Each number is 500 + 40 x the weight over its row's rms, rounded and kept within 0 to 999. Layers, rows and columns count from 0. Numbers have three digits each. The size before them is the row's rms in percent of the matrix's.

# layer 6 MLP up, 640x160, rms 0.24, rows 414-586, columns 80-159
091:482482489520486499454452475506495482471528503573504540513539443399536553512496593493510524521503500511528492473477542460561556441477489554525528591518477423495490489552551516516424502525512492486494509453487492572534463419546554529475501511
109:465488464548486508478478450560511517544555510540497455440466516477501425511516495449475503485567464462488466563547503444480476515539443482515522534566514517465494564469469507503486480488484476466502527503537523523482539467540569430531481518
094:574543469506551531517534509429416445503487516505494554521483454476497440502530518483571511545482470532457503514466490537540515462531479444537583554508554491520468537562459568458500463525587477538510485452456497489536552497533462511503526499
102:605498454494479529445449514497529470479574448510550530456538577477487479461578509458482489482524503496490514529566490528546480466540493554475522512475498485492512541558543513492440535477456417488460464487512509548485473470452458401445518565
105:484448505537501471481569502492475528483513563516546519464517439480497501531531520482495538477447490493541520574488507591425516469443525444514454430516460542458417475406473485467470499511488403498488499494521484476493542494513501456531443452
093:450405602573490470496543453478472529608508518495529468505516467456510528495502530487541484460481524423496504527456466484474502504515496456521518527460475456508501472526490484482389542504541590506498499488532485459500417543508579557563493522
090:503486382483548491572566420546433564410506564466469410534480528498516481431478563486472489549541456567509592537440502531532530475499521471512384460531489479477526444479544507513532520461552497523465529533507461526445441478507472554516522514
104:510482560430588519534443485513465499484526562491475483473540444546442546541478470479504541456523510445404488436568497508479533462495432496593535510485531480559516549500462543503506518457629521490505499545463460546434465474488503489500490487
092:516495505473591486474514544491576477499479498475481444501468524472440500402536464543495450519493581460490460506511540646530524479476502524487467434508524467521551613499499575523472547557489457507493495445466493515479523462515514504502553582
083:500494459468481474486417523447422551503468487570449484490484476515580506466439489542422483547509458546560475532466500543492450474456473518476446521462507501477496534520572490553536467491598526466546471471513536528533500533526475508456538476
105:512560545457524480460500506543463577508504500455466460481551515535428521398477483505446538543405496549423566466558527452603523451499507544525540478500494529502445548519533586510440544494457491498494479532542476526498503499465522509498484482
105:481494552522503489445504474521514482523518490510448498507453565507455476493518540491521495498530434523478425490453520442552437483480474523501531529596501492496488504496607475528510533444501569510341408436503521473513563495476479503444431456
110:514488598493446452464453543528506522421492462530519528544426516479550428475494496489491493477541483515440504544449509440460567505511458596470491536409462500494441501429483510498533503480527495544385475460422505500479504520520544546502444525
110:541566405526529502524491487514483566501499530458543519541488540473491519520540463515443440429428472454476511459532476498534467516513485481476471489447524516550574537537428491492492453515517406427477460562522512477500460484519499474465544510
110:474524477524550470437480481516529497576450559460463464484423438519469531510495491462531480447559483525442469547447507516517537536525564490503460468496508503440473518504536473524540547629450522500462549464529495491572429450521453512490460480
083:439535512530428508498507495420534494498412531462522497438514447522442486524520518474488495480565551478584565514488423454512541477427513496566447434559490538454449575494527475477533435477514510501524468523498553472469522510552527483455513540
089:490418447485563456530468473496533570562501552494507495598517595557472493553462467519587493564440541506551495496480539508524475489555558522479561476504534470470491502496444516461535543482526494518529447416534506458477478462438452509495464466
098:504539524555510548503495554465477502518518535429493449466521461469528484494441509471590509538485487465503493524462538460446452469545457505495518483492585496462414500530521503514465439429558548445451596467421539425397504475508513493448531477
087:454485508562485452513522547546488543442592531561557456468475481488446429530490516470442472394471537515482523577532524512502513503514547523585493563482497527471432494467412477492473472477546465495528513582441513519427488496580533483542472493
095:551527481530487514542520474415469470482581457489500475570398542516523528467544446447413522464479532485439468523489480498478427437461527519459550492531501481493532518438424556504459458545467489505469493438512555528512547559483497597462494437
095:497527507508463473521551501509480461517493420536536513462559578431489499533540519553489548494467509531421534463532541535420534552460510513531478477578489482494480578498480599507452521451496567550529524442507490563453569474523429450493487603
093:492472437477489495499470425529602537491498478504490528488500545453495463580441576436452468558503508516536503446508463550568467472527491530488558477524480514516449497459508517545471580482466448549492502467491503520536526470454469502451455476
099:476523498552458470428490500446498509520585497563500595479478439484554497536518544496512521477504491502511499533458502523528481465509489516572485498486470515575429454501448454554454451537552485530474473460522504549427527511510474469452520454
106:473529486488414436472555492516481528507470484565493524500468498489473543468432476466520498448501532468493489525445516482553462520519517460522450493493435505490467395484494515476480444556469529426510579462464570463485574526527530445557463541
108:497482498499459593489478550501475435482427391425478510532439531513524506478539479557460511453532537477553505469430421487450517515475516540525552485427559480539512470490472482568409475496564555436574515527511467482494511526444546522450488467
105:520542435476459535474548517499481539547541497552518438476520501466530563538435543503488483436497584476520460477514473459508453520437444431444457502487529449445557547546494509451542482469536409431517540503518535489512495359493498509518504552
110:516525515542461461500489491496462547479577476546442544489562492518529452526493579479489487520492451477495478579464467498551520568486475478547456463458513521494467432554536462502500451397522528506487510470474521472390520474544439458498494501
089:540568555418447522444433482462483530455539497494513517425486545496612528549551506480557522407511482492478474465518577500458501450510460490511448436444515545537504497531528515485530521525468467480570549478506465490511529482479512522540459588
095:446447494484490560491531504479474510497548507556502450472531536483453560499520449473501564442522461497462510526438476500523575418502479479567575515503481447497497443430446533563488470449521582505535509514445449462429461464481545417479495506
092:462552490493556523499511513422539475559434546478596479497543460518496578536588460554477440514528529450594540519470504491463500507513470482522604529575495530468509472530479514493507546426535509590479520531485508452509529428481466488447509493
097:506534499424550556499468470522535486552565464547513462516552495468437443509432549535524555575454583504471479462511529499530459514515483536472481499490496456521581539526533510455516530460489471494509450527461473504478534460558497484436471559
088:421460493521452473447513470502460501463452546488486486494498527515469457505488548515517502531486480494480546442485565452473414591543566490495378508471482447507491454496449465527474474466496522454512534508477544483595516542510486420456468437
091:539559462435457572503494512491418508500445491453455499489478575485429417528484452508573469550502450550506574513542451491484499537522504462472490521518488511498450495500529498452562506500530602497550428568452513496441527527531454472419471511
110:530481528479452557566475552469524449461404498462522485499494456527528498540546445504521498443481554530470433536557489471519449461518541487552514436527450498464432426469567469526503561508503465547485496471547486509429507384444491537495525470
089:573465532489411524500486463417456424527519500519515459451486517481495451539555461491517504542464508467441505529483524508477568495488492533550454564458535490463507504446483546473495508559531517491475546468511520496488535492512549493530504429
100:569535515559496446514472497502446492503492538466540565493451421425488535505550511422505548491433599536545443422499491497501541473501461455547530483488495490508523538469499484507476421455527519502538519504503510592536540541423513509493496475
105:504593533541462506556503562492546493488497457464506552426482522518512522506510489489595424503501502474490437522483526460472521481581492470607516480488483503583517485486562456526533497520525530513512461492534487550450454459436505499457537412
089:554519492509464503440469441390439477508458544501550554544553490523408420505499506447500477494463473489510509390409593519458542489548441520472500524465449535559561511517571511487543486519522542502567486494525504486447468552403545491486497473
089:489412503484495472496451444441531525519472504516505470479496452500470467549444573487474514493482505472441461458477536521504485554543476498512471457458527498459518448508590547524496564469509582494503554545479524531540557467420507499564460486
097:425593470457453447529560527499507459483534522548471391528493414418484505426517576572468537513424484489437491524563551516500493484504473522462484526508524486497477456518453551476531507540508463479531419578509447595473519489512505517498463543
085:463507457509495479497515413486548529424495512489488490438488601442524539491493594541566461581495472516512468558462494562498614472542470471555574469511524472504448482539513519459472556503548501522512523579495500515589472430474520590535518460
097:483451530517483473452544487512510493601448464520464515509476576427509448448553491526467568511475557528489439477529455557514519481514443487478467536486519428505512550417528416466449410456523485559526491455478531461497484507497495446436468532
110:501548506565472473492532516490518548506594564483496507506484506499556529567490580484563438515479498527456502466541499535486473575481557490480579515498520493433457440438468493459523449449493482434514511539504517493457494495522493427418540561
106:501563561497519533506510460488515521492535494533485452527501498561497477465518409538482516516544544561524598517408507448500492519506473480522525487489477482493508485483409507517501470439571456478492529474544547453540451492499505448578482492
099:460464468515455509429462508449439543475531509542523413517502470499570535509487481487502557541445478445485512474447506386510520466528529535550499466497487550469513557560468494482470552527531563426506517521459483582493467531492449509554436443
097:507481532522412528522546501502518469559534562495412473516444492454523507441564470501538488483474558515512547523571461543532465437500504487491446531442443469511498516535533469425513497461517470474560471473568498527502500481509573495523502490
091:465474497495607576536486531481444495499508485495524463457488512592499512487553463491432435526460527513561483529508428500458468467464536474501531556525530476476522437485508524521545454491543556570452565585487484508544472480519535545542486500
090:458545574513392507535486476512520565516525471455468469552502489462501424547492484545532524537545453498513565481473438508461447524543493496462482476536517507499521506461439520532573501453481530529450447563443521547508526532484512476533486449
089:468552526494500560511617468554441518507489532507495505441438516564512470518475514450446430457538585434522508510478571507461510448510471475541534541516515497529445529478522471518493490497509450505431522567498479503605480493441535528485514485
110:484497491550524544465472553491544502539509473454541536495484473533509521501456563517457500576481534487531514501510539502493563483507547487530449465415440467528440490413399538451526543454504478402544533501473488490432490484463468524465508414
093:418475481520524508534492486520467468557460506519485535420432545532445417403536476525526480529504480443463485495470391560484549497514474503497466447524520496474552573494542536544509508508447440488536517501491550526481477465457492480440554529
107:560519548435522561495462488478456485480519502524514474480497445527516496547480508448482481441460550551476529434480486476494478500527528485540459524469438535477518510538556470512449484559493534545474534573511496512454567487583548505445523578
096:460511522482483563456511424405532496437490544463542473517509563499492515492444476419501497552552517520502561506520519505497512479529464472412574549497482486488561530489455473475592518464545508486549453400524487556489511496498487501495506532
107:549493455447494511490517455544517451486549528455568531474535433550489469470450476478497509495504481528503457620421470479460483545554488527539530548511483472494412489528464507576430484500523532448542559507554564469516505430532453510440517458
100:527518487531533556451485492447470552431490503451571554531472512575526521471478465519479447468430500553496485525479497479519504493559590455483481501405531522547489454473426555470518447470477474501483551506488481519449525464504473441444493542
098:583512589504505483478430559458512485413525467473499506500513490514538525416473530496571518503482508513448499542494499449456452485516489513480553510591471456536536486467539477533597493416531536448507483473458515482463547550448480455523487451
109:398510526466504556505509482446515482572524552519596499547479432503543541486547535441527534499370486458495484444463488482437497499503532439517561538513469486491570505490536578504461507425477502491481521555467586467517567512481478541416491441
100:449544558562513499484570536519474459462530447552461518505497516466545443514567492516460506583477453462520475529479475460415509541519531492429430462515539525549518548577481423557520474510541456506562434467502509477496503545467502475534473463
088:499549479524433578536497541480575496491492479551449488516489516524462532483480462533424484458432478498429473557453522478526540549506542541491456548417520549476538461504537532489525539442550502554565524484450554433502518481493517544474422610
093:450498535483541509501493570522445551513540607526534503477433422440443465488515463448533523394565530536456400535490461516494464491459513467545503445450526460511492561531496495428527497545440457433523453494495522502513508566549460522513531484
099:520514500432473515534521500574496551489506512548527516455512503464553503493522529493439470514542526518491602475493508489488567532451452474489513571512535539456443527503520483550517513421563485393478467432530526499448459428536477446502534532
097:503475536540553496511445501504514533532532533504490526537476525461502554520501534469595494574478494493533451504426588485529524508524552539537527475549512444442476475462543512499464510433558448455562510468592501423552531551461508498477445490
112:465504500472521521534468532479437502469497478492540517454522526543532498506577503474427508514469568464498538454460495469542602439479446511539550481574515504478500438543522466487450473466483420567511511472436522461488535537507446459537504523
105:524530471438489511473501521559427504533547457395473446530484505495500513487513529469531526493483539485498547493505469446485501492481460472520529529428549463473500551467480488561526530505477474608516511476535506539535521543398491440584553477
094:518488564483485579497569507467436478510567455578488495517576466553499489493443498539502492486481554466497493473529478521517529619427546470500442549449517506490504475477468498547524474492410478450499550467514486540609493511505426454469487475
114:486536514482505519484555490570459506540568497498557519518544564509495619531473511470521570538550468468475471497467492483463517509554469442558503454491507483559499496513507491508444541488496523590513504545512494452522525453481460396517485535
102:435517487457499539495491498486507557578501495504448469501453494503531597523487475499487498501536482514446538480504525391521436556434552480492436623527459459521521551614515482509481462484490517519494505505592488502480503520503461537527499524
102:470525552480457516481474450486430525477516517471504509522429503496509519485531482492443498467449449430474545489491486535500539540498559516503445512520509500545501608521494398505473535485570483399490542519447469485448473515561442453494535486
112:504562511461522465504557539502546514474393529584485514516470501519470388513551585486483504543481517591526524477513483492448518605506516599443504508529468443500491486463518480513493519437463449485517514545492507577464468486507495556483535556
108:476500483465535433489537480539505535492516463501480495487506479539578502514570517488525507509473507532439596547468473467474512482482566476496501536421451539489495481532463509567537469383578600430455529459511463514484409494511520496543550489
103:502482419536581462523526518490481562450447488575563511493463542492544546515494553450498514498466549494452479558527549499478485527575545532533437478430479472478518494464523485450468537438481496538540476525472503521454523583463557508519420456
106:474504407513520422520503506498545502476440532502548534478511457480516487463431507513452540468540541546494515507469520547455497468410554508487481537533467463569502504445517531583509498520516470523486564473560562546492542473485485516498456469
081:480499533503542517484449463513438464556452405514528476451554548473525499511510505514450484589458481475485478445494569459494546506553508486522530493436522576522532463540502632464512426472481506563484510509516534553512513540516494419520545563
094:526489435438605494485537469455431540521426507482489499484503542482552490537514481555549535525566522469491439561509507505506477439488494507490574493508555553497385521429523505525548511486503461492540447639578476495483495579508488415564490510
108:505483478561473389473555496447539514542528508491507502521558474500531511438512487466515564529470439477527507510385514518512528462452503480466478514461519503481539527495509541578437500443548628511449493460538445527522514435440452488508541564
109:487484520485533460478515497419492488440531552427511502525416454498503531488482424465514480516517482513441553452500468451534557486451398469466491486441526501497543476436460514505433584475532540481454529526435505433501487443518477440483562548
098:572540496532500556484534557518510525465508559542521507543454483503518573468544490536463540451446511569479469499559508410507596420454523504547499529517512446538505475520502547491537492510534502477536507536492473485569453418474441520468483470
092:507431510492548514486580486554441542527415571507469410512518533485430429480421499470507474520514478477479448429438513488542429526519551572502589432500518442504478514468504487463521495479504470535485460505414539482509437520542504523474479463
094:508490528560446524561556472528533493500494550462540479472416536449543444546527435452581446523491532511467499555436537551480582519524501407515494572534511523500470501560493497502427494483467496522503517525466522422553488464486586479500473404
108:523443517521529510478513415521546436450526508448487483502466528536558451486538449507502567382534552492402401454479486536524516581553563478464464509558567469533490520523483503479526508491498485484537497453504577496515528499535460499422467433
102:521506540486509461496489512550480488537534480495413463435449522446475502433555466568405545476460461463503506559466527536551534453539507505512502477485462491496516568529536542525489546477521535513517479488528510496486533540446499567449499471
093:483500518482492526486524538450523521482508562495520457578548451489527503529552464456538473539506471535526548532576502490477515475469563557521436539520554471598485500525510474485529539417497503412561501495534486556453504482455573486525469588
136:502502494427467429477474461545483527459469571522486419504519435522472483410519513491520473522501535531475585497495500546481503476450515468566470478556450494534471525511378588471429513538460548486572497540472498535515451532422499454488498493
095:433474523449464527461536496456509563485501533464488459515487523499472493401546515460514487522562554552522573463437477509494475551510518529490446453491520480511504527466483599449482484507544550502514475466416515552500504535551483403444486477
104:446556514538532489512450464466543570542485571456534500500579526602490503487532502527493508448519505519455526501443456456493528478502528546473440548534502503504444542503479512523448481601455483501435507494533548517557545491457507514448500488
086:492445407502572479543512512507467533571479480542510441471460517497488523553553510507500498486561524517489488535499451447571531385526489536474448540477607513490528534455452537506505507500520552558426418503478558530506447529488513491497469439
095:513497484514437471486468487516488424461521531462427540536547548498560531535511528447434573529560547502457579515513515482452491480530554456496508536498524515456512453450484485510495420550492561445518507493581469566515548467512510539551543406
112:434528501514490539510535482512429536415488478456475541478533496531553535477502556453458518540494484494508419541541497524515484479539462417514479464569516498490436495481453522538529472397516517415435546543495537493482442525454539560458536588
100:458439525469500479487517548405491439563523455460525494477544516517444498481462579506493526616441529442441535545481527508481539535402472487523517482485525460491490465482516506517418494531547535528521504404545540513465526475556501528526487539
111:526536471505465452503497509597538513496535513481547471544444490470484468496489485519495529511558530487493524530571494404447538580499582544433598478520567473550504534420462494469546522528514455454523493518574512508479535537471545594474494517
096:526558477506431540493469498503519556480507458539484482517526478485588449444538548420450477472454493598472527526480544490516457492537540494489490536455522509505483526473517541443448498474497559485565401429570539633497475453502460480520486518
096:423563523501502539525499504480568552540512546575523448522540459552513514490538490431525531519513490473528469459479443438478496432545479531512470531410564455512405534487516487447507495593527479429570491454480472489434490482521507514473468441
106:475462514511498507500398546515475570483463461495442523451553432561561510553477456519483528530465481487478417497473487511485516497564387509478524519471556502517581535512542459472542504473481537548475523502502500496489516517549515444530409459
096:471456505455439469502579502416483486456490464504420520420463452460537574508546504461554460620536497501474476490486501529458568559459492530549522496482490520505409499566540493562450470463473553463430535551465514462466498479487475569481441514
099:514534471407485534471421482479505588501466469537478441484551464523459520441490524487425467470440549500544479622476485483504556511485454483531480488536552493497453452547484496502499576498476472507581538484535432580467473564555520494496550539
095:519521471473472550515488473509502489430505479455480506470497549545624519482476497475412493452542520526537448526569494542511454400529542506500513513496581525501528522464538526519533398522535536514398562454498507512502510500563519546496502507
110:524489499563428439495454492521487494499482570492505568484532482541493486524532488462573529573496507536524516453473479516484521458402448481465526517518437545502490470434471512481446520506528520472493512480473490581523544515532482499584516512
096:470462534460531464503464504573501539520522493495452554499524436490407449483470563510516491468478582557523567556464519532461445463543445516512440474564424490512462553559506509482517485554474474416470484487505515497506526478472498504442532493
094:567439477559532558485550504417595473509526504464551482498539546473490491498552528485499458514543518504508504505525469472524499526547471561506513472477511403497503500490491535478460480431500565543443486512514466516486492471451509483491495504
094:502581549471471367482552501552522521526537523494508478468484506483580476513446542460462514525477557504491485545483553501504432539572521542500565489441503491570504459443448508468502563461492492536498490489448446493472514485529489486489485387
114:517506509551515523488456522526502491423482501445496473467524513573463463528538503454543491577502474442465506487531458577498520475537461490492509534526524490579537451475471457510523464473527449497465501568597499462480488457509423485510561469
095:459465507516514491461433450471414544513524536470494510488605601447459469522425521438450545503481473491568468494506514484459452478471527454485516440442500486450424579553488490441478536522514474474477535511431541552553490494521501483529481522
098:509522557499420523475515527386518497490477542444531526473471460491533505543482460531529465524547543573522505462496524509420464554514564568520518547503540505485472450556419542472465443540523535546473526489427456476598495537500492505469464506
091:499477466510557448480469483513484515475549529516551541440505408505510547479517522515503468514460530528493541449447480494497557522601415486464509457432503457531476514479514535534486511582502418502461456444460456499434536452491561530502533474
094:550493408506444523558470482522524581538570516577522462543525520474541534515549451541532482521430529561543512486543467538526472481550493531484525494491540451428488427537530509513461456505514513460464448496521479471451472529478524587460470442
096:504443452487501508496493461428580514536460510476493444378499545437421515455465493489500484552494484513464532474518500610505506476547453490449464452512468445527451501452466497478487489517466548488488502521376560485489530494461432507490510497
104:526544535524469459533513491448572409551518510516520495462496524441443515525527561461449492456507489465450469525461490532493508484486547535636496480497542484477487514466492513509430566527506461591535429484538493479496517522523493490519454424
091:438545566499525489509520542495549501493491525484563441459529524429465522568548480503486468449490564540512484528479518514548504497489521548608482560586586478524525498525485523466509547469446547488550531460458429490452466426545473527493515512
089:515518485455464499542485535455457508469510456464536453490495528462440376522447463480429470480502517508472540646548505535490474547489496543442433487485522517456569516517542482531520494435516491516460461544433491608463491492566529495503515496
094:465502440445493568494454468490498475436452533491464502495512492527583522469470465494526484495484552486486499535496493505500454555486432472448489465509556531488517496561530493523514564469501578511453512508486598492504505543514434462470434529
104:487554539592529572469560456441432537431482603524507537505562442468466515486439528524483487459446585541514474531467455470458526462546518470511542469561529564418559463593512503485489470562503545530477544490505488472382498472489507527472508519
088:433484513547462417547446535481508516505567485527505441517466567468451451479509501450519492414493510503487509542498561527487451441520468486384506516524511480494513497532516508555479442481433490535470486523430505571412442484505518532549492448
121:552505525484487525471487529536404544518499465560428433495462479558488536472559501495433544523499492475510587494456523550510490510503520506528558530437460538523467471454410594451533467451512501529486484525510488493492491435515496501463442595
101:467417516533456463438558503465513578496458392524516442453479508481599515447552467419441536459516561491509455449479488547513467456583510445553488460441532462518483546513482480530446600611537442548504482490534490453486530500455482491476500445
102:484506446493458462535511535528510445527523510523570539526499426514462537469413556463525497547534506547441458493468526504433487527544500439405595518469516474472507529448464479479532551479485487500554509557486499578512440492468494499536469558
105:475565479478491588466459466521474441508517524523452498481511451444481510533542578427537499551461460419491452500437541579431472539531447488522475552591433471515503493501425501474526475546566444534542523535536479569528479474514479531497498527
111:544586540466596633464560484496459503443497540549517518450511562504553509500528551525564487517530532528473483463464432457543477493477522561483518529529526504440512573516476460501573479484516623505411483443486508539550571451476442519433520538
087:568485474529523505486446541516459442503490506550486489460497553431468532451567484531497455500437511503482487555552547551491576505535456526547562462492451483467509490529483497534421529442443526525513523467561528504496542546391515508532549534
084:560589515514528562487528480492446439410474501466492505456516434486497441500511523526558546505550542521490472483534450476483472546479566478529516518527485507478493580499563468520542549527479535453432498431553483504572521476536474514516510517
114:465494534462462510530480444440510508446443472471529529444501467516456432539475500452470484504478561424449533429459472521508528462481480520510536447498582480485507512504493457505496497480482500381456519460493487544518475450484493441548457489
097:481571469482525433482505476456474544484515432512495462485435501496471468498637546527502488481489470473494508530488400548492519479490502512500564571438443507528536406491523403524469531485474500495496484499427492463402463476547609534548522552
092:474517574520552509526496548484609513468495465435536572507531627567495462523497466454464466458465556532582512583492499517524461452535474483510529401524578509471583521447480452530537481438517550526559409584491539560539526488532475506476541521
089:509469570511558538512506560425474458492500553429476510497596509554478410545502472475503512480543538517536495516506467497526500537524508481523442454439537511517542507563497486453579505418506553528438467527423513446432504541446489537566442477
114:577514520489502485525562477496510542486549454525463489474471456520523507455469497444456428541479521472451469534439590514395513469537502490553467582450535534499437567469511480583532483473525470555449536568471540491471517454480506539538447489
098:509470558582380518521562471544476531456537519468519524459504506496473488471577496476505499495540528494492499487501553453521419459477527495512545494540528492524576526499499567478502481488461505518573516412433531519359462470460469490458490446
108:507587535497494537562506548467556496479609535495500507513480513541487518542488530563530488471540495503392576512520536463438564520476485410532516577536554502458502521499476538473540554534510580562485580483474486532452466525530532571495427449
091:495548447512499425499495431502521450470517498529483530547543503531555531502500461548524509491495547515457483496535507475512488475518530507501518445485580515487487519569524521451470436421517462580477513487444513546492562639567440493415558507
091:520482467545504562480546457497476531563558481475505496557578476458505541545494511522445469525457539503477506418516532573539537576497518529496507431574474490477483513465513555482456508421476579545480528559557500473485527521543493446551495488
100:557529499390486451452468473485553457499460534566509503456579554598468467475502550444442507515497456584517482528534453467542455471511512523522504520485545525507454526525536486516464448531513535482476556457452512447512463565494483522474508463
089:537512540447500535507480501542504580488541571523541469440513460500539431516491543412512516463480563450512441484502489466450499575508497461488425502455518508459466493526450445471573490560506530579475553585506611519537412529532532521477543508
099:503502529543503539483482469496553455436489478560475590436507623518496508521534540478524512526483507492478536497529446563504503508438459566509543515522511475494496484456475515563455505532515598548501520576505474582485497457455474547476459526
096:593540529602496471494527535513568475498453529480536484506472449515545493513545546454526521406541502561549530491532542456541443493526471512483538563550513443497468528553490519527425467462497539427593504554495496526472563446446526479407484473
097:500453491498484523453511470450500455461487504565466454437591532467412591423520503478402524542516515427473432425517484497497506478449511525463480523470443473521553496558565527502524517480564484521531542443508476538421495445441418496530565552
124:468537413506521454489524498484462514566541562501567501487441577448557492458521440557453481415520544477503489524487478416525477488587475544496477453513468512527487511544544473563509512457448473492508522511455472475564470535566492522475456471
101:494527518544487450476560526555463459519482460532472493529536482485526564453503501471541510479426510471445439541541441498555492544555455514503522455453556469480492578455410473488553496494447515481438429475489505477503542438428477494519528443
096:483459495466481551493453475501488526478474486529491433460438534445486584523535493462506465521444488487424532511549549520564548522483447450525522510495529535433578504437435408373470497455538473429468535480514497485525493537490443515476480500
092:485512565523446500522472480483491441530554484493513444515515475505472479469459533474526462504458483523487415522450554494474517442463504445500505466566530514486538484476545434482519430502492590530571529480518508492462411519493529622539482485
090:472526534541513520486493493601476475536473520550500536520523467514451467488507505554524435538517442482421474432574515414529509484478470471510447507598547454498459477411467546524478471480507475560422454539451470467500488517500527539538427451
094:413559611438546592544599489501549531414464546482517494523509514502466542575471488491530545505505512511527500464475436471520502499466542433556558504484595471482552509476517463427557471493507550562555482517462517496478549450562463521486509543
107:531514542456597596506516477446477472449494467518463502463562532533493582506558467533446497486482546474450447552514426475535480502465418470568512501530535459479563493530448450475470505562478505504442484517441483435524546424557521585511578526
098:541562497480478616525541462529464452492528460523464498501551443455525470526456513449427447493487483443470566489474477459438566495492529449495438504469512482584431449498426517494436579501502508514491522472466519521488514540489565509524524482
084:394508491470414504507508501493477519476506495505510496527479471514500456465437612511529477490463512528504495453504514525518483487505441600402452542458502484529517519490534514567505501517432493540515498553483486603520424529498459512531517427
103:461524443501504451475557459511502537447545444520502484502470473455458610571483535484533506476505503558530556523447468514483560525495423511502473573567511497526492523492451490588478524442491400518451486539489502471543480507533544541534465560
101:476470451588539491500473527555473460541446500480454488476518601489514469515522494435486513491483480405458488479464497476468456429528539476449493496429502529510473533498486543528468546455426449392510560565497498498556548444456449464550500470
097:502542520511444500445512453573550461563607507476514507425444533477477387472464496505481498506475481549461475553478592504539518461545476488548485528504429459571556535447533492469473429539468512501504566504450551433474500487567491490590539519
093:401404520449517463467407522536518521502488522565473511526473463464465592462477519540571471507484482514504494510482526514439517566546537478482531435464503500515493497444443481476526487482459487528533437505546497597470364537542513492561537498
090:505516465579546503512464521536485450505537547483503503504518520508491409445478483515546440477483555505512489437488577492522539548485417536494543448463484479445492555485424448535504472458493543488532510455487542571459515544427468494572512532
114:506545491566431494543492518492532458513529516444460531502549469471463575524522499500453550485530492515532560507468467465494482483473472454522507542454455456490597478518433431494494496453492434518424432406437542450466474513424463555477414533
085:488483496515568577464445525502476504497501512566511461459518521479496464516539507468481484509473572473523512524515527513555498486495474532482477431439469503474461493455446461467534482531470536521501461513458558408529561475459489510532511535
111:586524521440500528501499552494505420496580542455537510542553546483541542603547517533538530553546511515505450508498483528468540567498454510473503520496559506506522615518506492511520534399544580494531488505554490503442449475516525531452496436
084:542540534487508577480512436464486551510461483451504531532518497539544499547440464493530484509390529545562637527528552464488441560508573482501515430433504476526500430445567520459499483500506550465521476464542495482526537513511513544524506548
093:593539514443504507499403532496461541508518540540516464479523474498525513437498525453513487531531521461530371605512532530480526512489487475505530501468472489455501510504488444469509531496575494542495516534515539562474510519434471507508478507
094:532485521527504479564513592457477485506549537474517537517525527440537521466563473498507468491477488476558521482508541456521505465504504525556571533470477474446513491479479560533529475511513556498658541509528492518498577505510445506474583489
100:430502523532482497491532487444453462525568504561579541507484472522512427529499516498471535504525612484457491496520464506499415502512481530516509471478452462526487471465448493489447536496495476539526446548463530491527466555438497509454433464
102:476491477485531515531510450584424538512552522560542412414511498522513564511523535461490471544493462518486479513505439514508548525509471494535544433587502531531521535506458537518532470509575477488461538530514618530531479478517477537501478516
096:501451509478540525431466582470562501499493466499496492514512469459510544506508528430480521503495443441507499465469503379580532547514472537485519483564447505480510601543520459503435480468526479474505396534460511465509463527503486466472507433
104:505460520423513474486527500480489557501486415453469482480436519517495464508487480508486518532459526470493448529400523519447614440479450481505489529485546487504527492522560481525553546431516534501501529457414498513488495459522516505552446531
103:435432530453537521450502460482431534479510495545510452446523529514472563475464424522463543453490469504519510436509483477528556519552505476438519486540535420437517544428472483481490514540548476492426532418512504486551520462515477474592502480
110:508454514480551437519507466590504441473552565432555499475467505481509523465514485517507544445482516496521462589464457492433530502502379496527555448483509551399514528480454555523476469486524474501509499468468509471478431439428468472485552455
098:570446451469498480497442488483477613476536472504523419502433550432489454550505422578488482425462531519460520459516480468514449508535526485493515537500498525477511437454490443539489497494544560447517507501545530565559507502481501459475581491
100:542543539405448518469462483507449546499512469471458497469479501482478503485506475461479467526420448498504518445545475540507515464532522474456538564532435472460520520470415500470495488495503495489546432486509421489502536472465528511442545456
118:508524496468474494503561472452556499493501528403448429484465549508493481479523487479520396476416518415486553450580449561479488473515562482501535494500490500479445486529509458499537511501534466554447528448431434486533514456581542519474531411
085:532538495508418561439549514568492580507427518506513482426555507557425537473544464445468499458478517484473438583463490511502461463464439474470496511511476473547473545540501460515564555542503563564500478503530530499533518521563491551526522507
088:536435467524491522469541532591465488465523487554456511502529471475533491416500598489494554462534469493459487496519505485450571522482550494495448484457523452490529442522546508594483544547492445531479502472465490525440482522495545472512475527
118:566505592513453431450474436469494457572488552496478509500517592582493526471478429488541449501532546564444498408496467525443526434497514562514425468508526494456561453468496483526474507579515447548500485530434535520530500462507478530495556484
107:454488531491577492463523513456447515565515515567450468492578470575498523479438536479466456511529485522572538570460517545472559542468461422483510476481508441492520545540491543429453532503472531511506594545502517489495508506479473505497470506
112:536508495478444516517485485533527459486481476529463408471455552557377560579513525562535529423562485569515549501519491437510545505537529566500489580490502484567543499528480430477493478492537523544525547566549509466535466440446430465551451525
102:487523462443505511531568509550494468516469482517450551517496516450480530528514539461589506423473509477400480460504496534498452475459427496528519513511509455465538494470559580497515556477494452526456472481550424503430483481405466534495473458
103:495503529543427451497515488451508464530522559587481519494499496508518561511513587526519468477475522556538503510539441491440497501490483460543576548507443473538517478494481499502468458459443530533486491441486514509390475516487579550527469413
101:475516570534479531522454512470498487510498494467477467468449480463548513544461480527566499548471490557472461598472495570473524515467574513575571387462526470481528480435460453511524490451483597513429463477501526545523553515448486566483477495
102:482485532495516470466481534492517529511521527494560495501543449519494456565419419454549523463444490443484427500474459489486483468600441482461531532554531537456509472465552498504469526509522541427505500545515500468501496470556499479479468411
119:470574535554548498458492501530473421496514559456508508448489467498475435485497478544415440499482535452498470542445543562446459483471516479479447497575546470514527457570531452483449505501505426508491513451484487544445562514535446475506442465
091:555446574532499516442477488459495504527554465474440490554550525466462592504458451564462511481488532492497538450495581434557480567532445511460481553541426451488523507489503544482477528526516467474512527526479490541519478510561547447551560455